Weights of a small transformer language model.
Size: vocabulary 1024, 1.64M parameters.
Architecture: RMSNorm before each block, no biases in attention or MLP, untied embeddings.
Training: a variant of Adam for these matrices, 138M tokens.
Each number is 128 + 24 x the weight over its row's rms, rounded and kept within 0 to 255. Layers, rows and columns count from 0. Numbers have three digits each. The size before them is the row's rms in percent of the matrix's.

# layer 5 MLP gate, 320x128, rms 0.0783, rows 305-319, columns 0-63
106:113130089105158140106100087139101162131146157139155172096163134147112163088139155131074111149126112161111148129115120091116150136105143079130165096128115129149127121108083082159129130122175141
104:096156115176112175158165115146103123115117103084103136166175104116116193115138110131139122140093114133099119142151134128110167105115157098129155127154139113147163075141153145163169182124105085
103:079122132157134123158124151110123158144149121123093098115142153169146131103144179135102064116125127103126126138092139141086144186099091102128138116134136117129150121107167100140126183131097088
112:139101104121146099121121176117108120125096138130025146148154139103149147121165136097129107124146134098170108125159105069123130112121143125151133126133103149141109139149152076144132134155126150
096:139151102147164131092085116115105182150114146169121145102112144127128136149127122148147125091093122066084114132134123161158123121120169120141111115140092122140097144143108099121129091114115148
103:099126116149092137177134104142139135060107166122132157129102116125146119128107131114163124114139094111141085109110097146084140121114132123103122166119089118113101132141172124144148145098132088
107:103144143122130134113113130152121133131154161131119137165098142171108138121115147114148103144103131148111155103111136124126126175102167115103156068125146071121165121104142117152144161143128117
099:137063124108124173123118140156144172115123153120110144075128134164118171127071136147135151153140102129090150124136168118144173149075131097159117142104118153138126126131106127144120071114105141
101:119130129151110116125157116132113083119122156117101155086120135098101110094090135127098059124130157176126141067155158143126156078112178146165106128129153157129118121170129152125147139121131119
095:124157120112126139115118078126123156158102123104125148139115136095130196105129146161157147137146129138090085130111148091105169111133124143165119110143104116109166118137113109141119169142141095
112:132130115090115158114147187173064146108127126119127121119115118156125107109146111127085101138092172170102114132144089116150177120121159130149089102100156157135078127147086076152133139097137127
098:128143117137136150119120117135169130111182110154090156187114137173101167097093142138115151122135135111125155150082150110171149104123167123085105132128088118128123132133149103141114156172138154
100:088203105134147159156135127140150109124098161124095126144116120095198127107111158156105133137132150121123108137141114131136172103116130156110087094152116116124135103175122153108112170151133113
103:098144119146150134098154113156108126127146137100097106152071120156116106114092129149146132140129104175144109150101100110142135120134105128131070135129120103118154163149100060110140106118117077
109:110126108135148085159123161130154125140146128120111113124200122154128144117119106136127111139151127103121104120158102120156130168093146151121094107158137156141149099121128184129092124166119143
# layer 5 MLP up, 320x128, rms 0.0771, rows 305-318, columns 0-63
095:126148145082139164150089161132152116103100126146152162123120103138140130129133119124112100157142125125138153125116129101110140163164108121104106126132162118088113135096143102198126119144128114
102:098111140130106125124116105114109088154182171137129115127172100120155122123088119150165138116142112132093136104167166125114144129111130132142082131171118133110175137139127112134135118089152129
104:115146092131148161171103142125135108134119136094114161109154114116124140130095148136174087121118148121128124126119147090158120160101125127125133125135098058098094165127124113125128115172118176
112:154119119106122123167102169126133121094124094137112131155100120134148142144141168113134121087157164121128136089186153123124116146081127133092146143117129128187123115128191135118165138147110150
095:120145106118146096130179136160107118182113121142122135120143141140139128160151116125124145196112159100148116136126138134151125124137145112117161152170160118127104115140152125120151097137139074
094:139091118137125101129113111131113148150083120072149126149121140120177116116163115156145119136090149129091148188118148123119159098163145144149159116108161162130156130125126163130137111149159105
101:146091141109109081101114135140107087152104107099111161182113135134125158111130121137106130123121128103131147123132185153142092060132140128138129091121113149110116108132105159133141165136103163
096:143104144132141103102118125110147159123133133157130148107185135122135095103175128086115112123150169118135143137094143140113150133150165111089125089160118136112110167131121147118106176113156123
107:158115161101136156126164121161124139123152146099126154129158105113153141133125134150136104131160118150138116122133129140106121136131130074125124114133139141125114076127138078150163115135128125
099:118117104138125165146139142090099131127130197105139084093099165094091100180137104112193148126152101150136142132135146128167100124153152146098126121144153168123134140138125147126150098148141159
110:120099108085154115114090098112109107110111122124157091093144161132143123145127136175102067106142148142115135116132122146140163146122114171144126126141146071144129113124123144132071127149105117
096:099138116138148105076169132121123129146126132135121102157138108184121108133137149093110139136149115095147135116123143120142118138128156093134140154171165151138146130122123177152167153134129170
094:176109102132133128130135123125138136198154094147161119106130122197166104136130150124128147154111147145142100135109120136157120149121119104136144171078107152112137129112161119111076142103123103
102:085099138157114095111145101141121147117135152118125139111132156074130128122167135123133108171139112157149107145108157134154081133108124131147107091191147140127141144084090108149126139159174103
# layer 5 MLP down (transposed), 320x128, rms 0.0766, rows 305-318, columns 0-63
095:130125139143137105100168115132134118091152118106170117103098185126119121163164129106114141141127101129112122131097084118157123118132146112109098127151109130148136168133109173109157112125179152
103:108134119132135135136167124150125201105123121134159171097125134069107161170090137146141140132107122126112137119120098126118159116127148109122102102088126123087152136091125121111099153054125134
105:113126099131144133136109114099098138120168148098132127106170124122129134165181104110132087117167120124139096131115151154148128135145124101156154151153132111128103124134118089144086096130173204
111:120129120134125092159141081158115123110149135116122123117137113140139097195114149125155122134126138121191113126119121122125117096119132112108113093141158111139144189117101139136126093154129129
095:105135117132124122143174170128137109141092138080185103093118159149141125093158127127073085096139147102169138094124141116140122138158112146107139142124123116139146125154121136080175128148128148
093:090138117190134123162138111132147112100135117114098138113153131089091187091098137141127109116072115137143128113101120160118110131126115125076070143109116139133105117146117117126098119121106141
102:130116110171124200133149142133138084166115098155140125072149119133141122177129115105150100118124140139142127164107109130118088124155178135124159122173084116117133071161127149131128107127138098
096:127137091090076149114156165182131062085101115121168111129105117155146147099140142148119162127108139138194123118155131147125128116136111121154154151149064105128131176152129142127130109150105151
102:130150152124128144127145150107099107161122145190120138088140117114114146116127093130130119109124095102144088182137153115140096151105148164149118123124129126138127132111129141114156137135094163
101:170142139137133135164085171139093119146172090132060160112094118141136109068103122190126119129098130123145103110133115114128145114125127144114147126156120137126162134158089110154150126125113128
106:148108140152130110143078160112124114108138133120146163125121115128136138141072147178138135127116125164110156120120092135168167102173136151136159165112122171101124137141142128064133096142136095
096:109104152128120136121133149148137134107153138152135137155117135078098126139167137155134142111138149086138093130099131130139075102147096159123089168094100149100106104136108164134130108152123155
095:158086126063129135124139104141119130113135152132148144095080104132183124115090154162147114131167097147119121101132137112110120097148102057121138109179128109142147117121124161116139100116108144
102:093136155132120093142138104173157082156147155095101142136131118157126094199131125143118106121150167079135077135164098098145106115108126123123116137113114113128150150150104148144171150154186121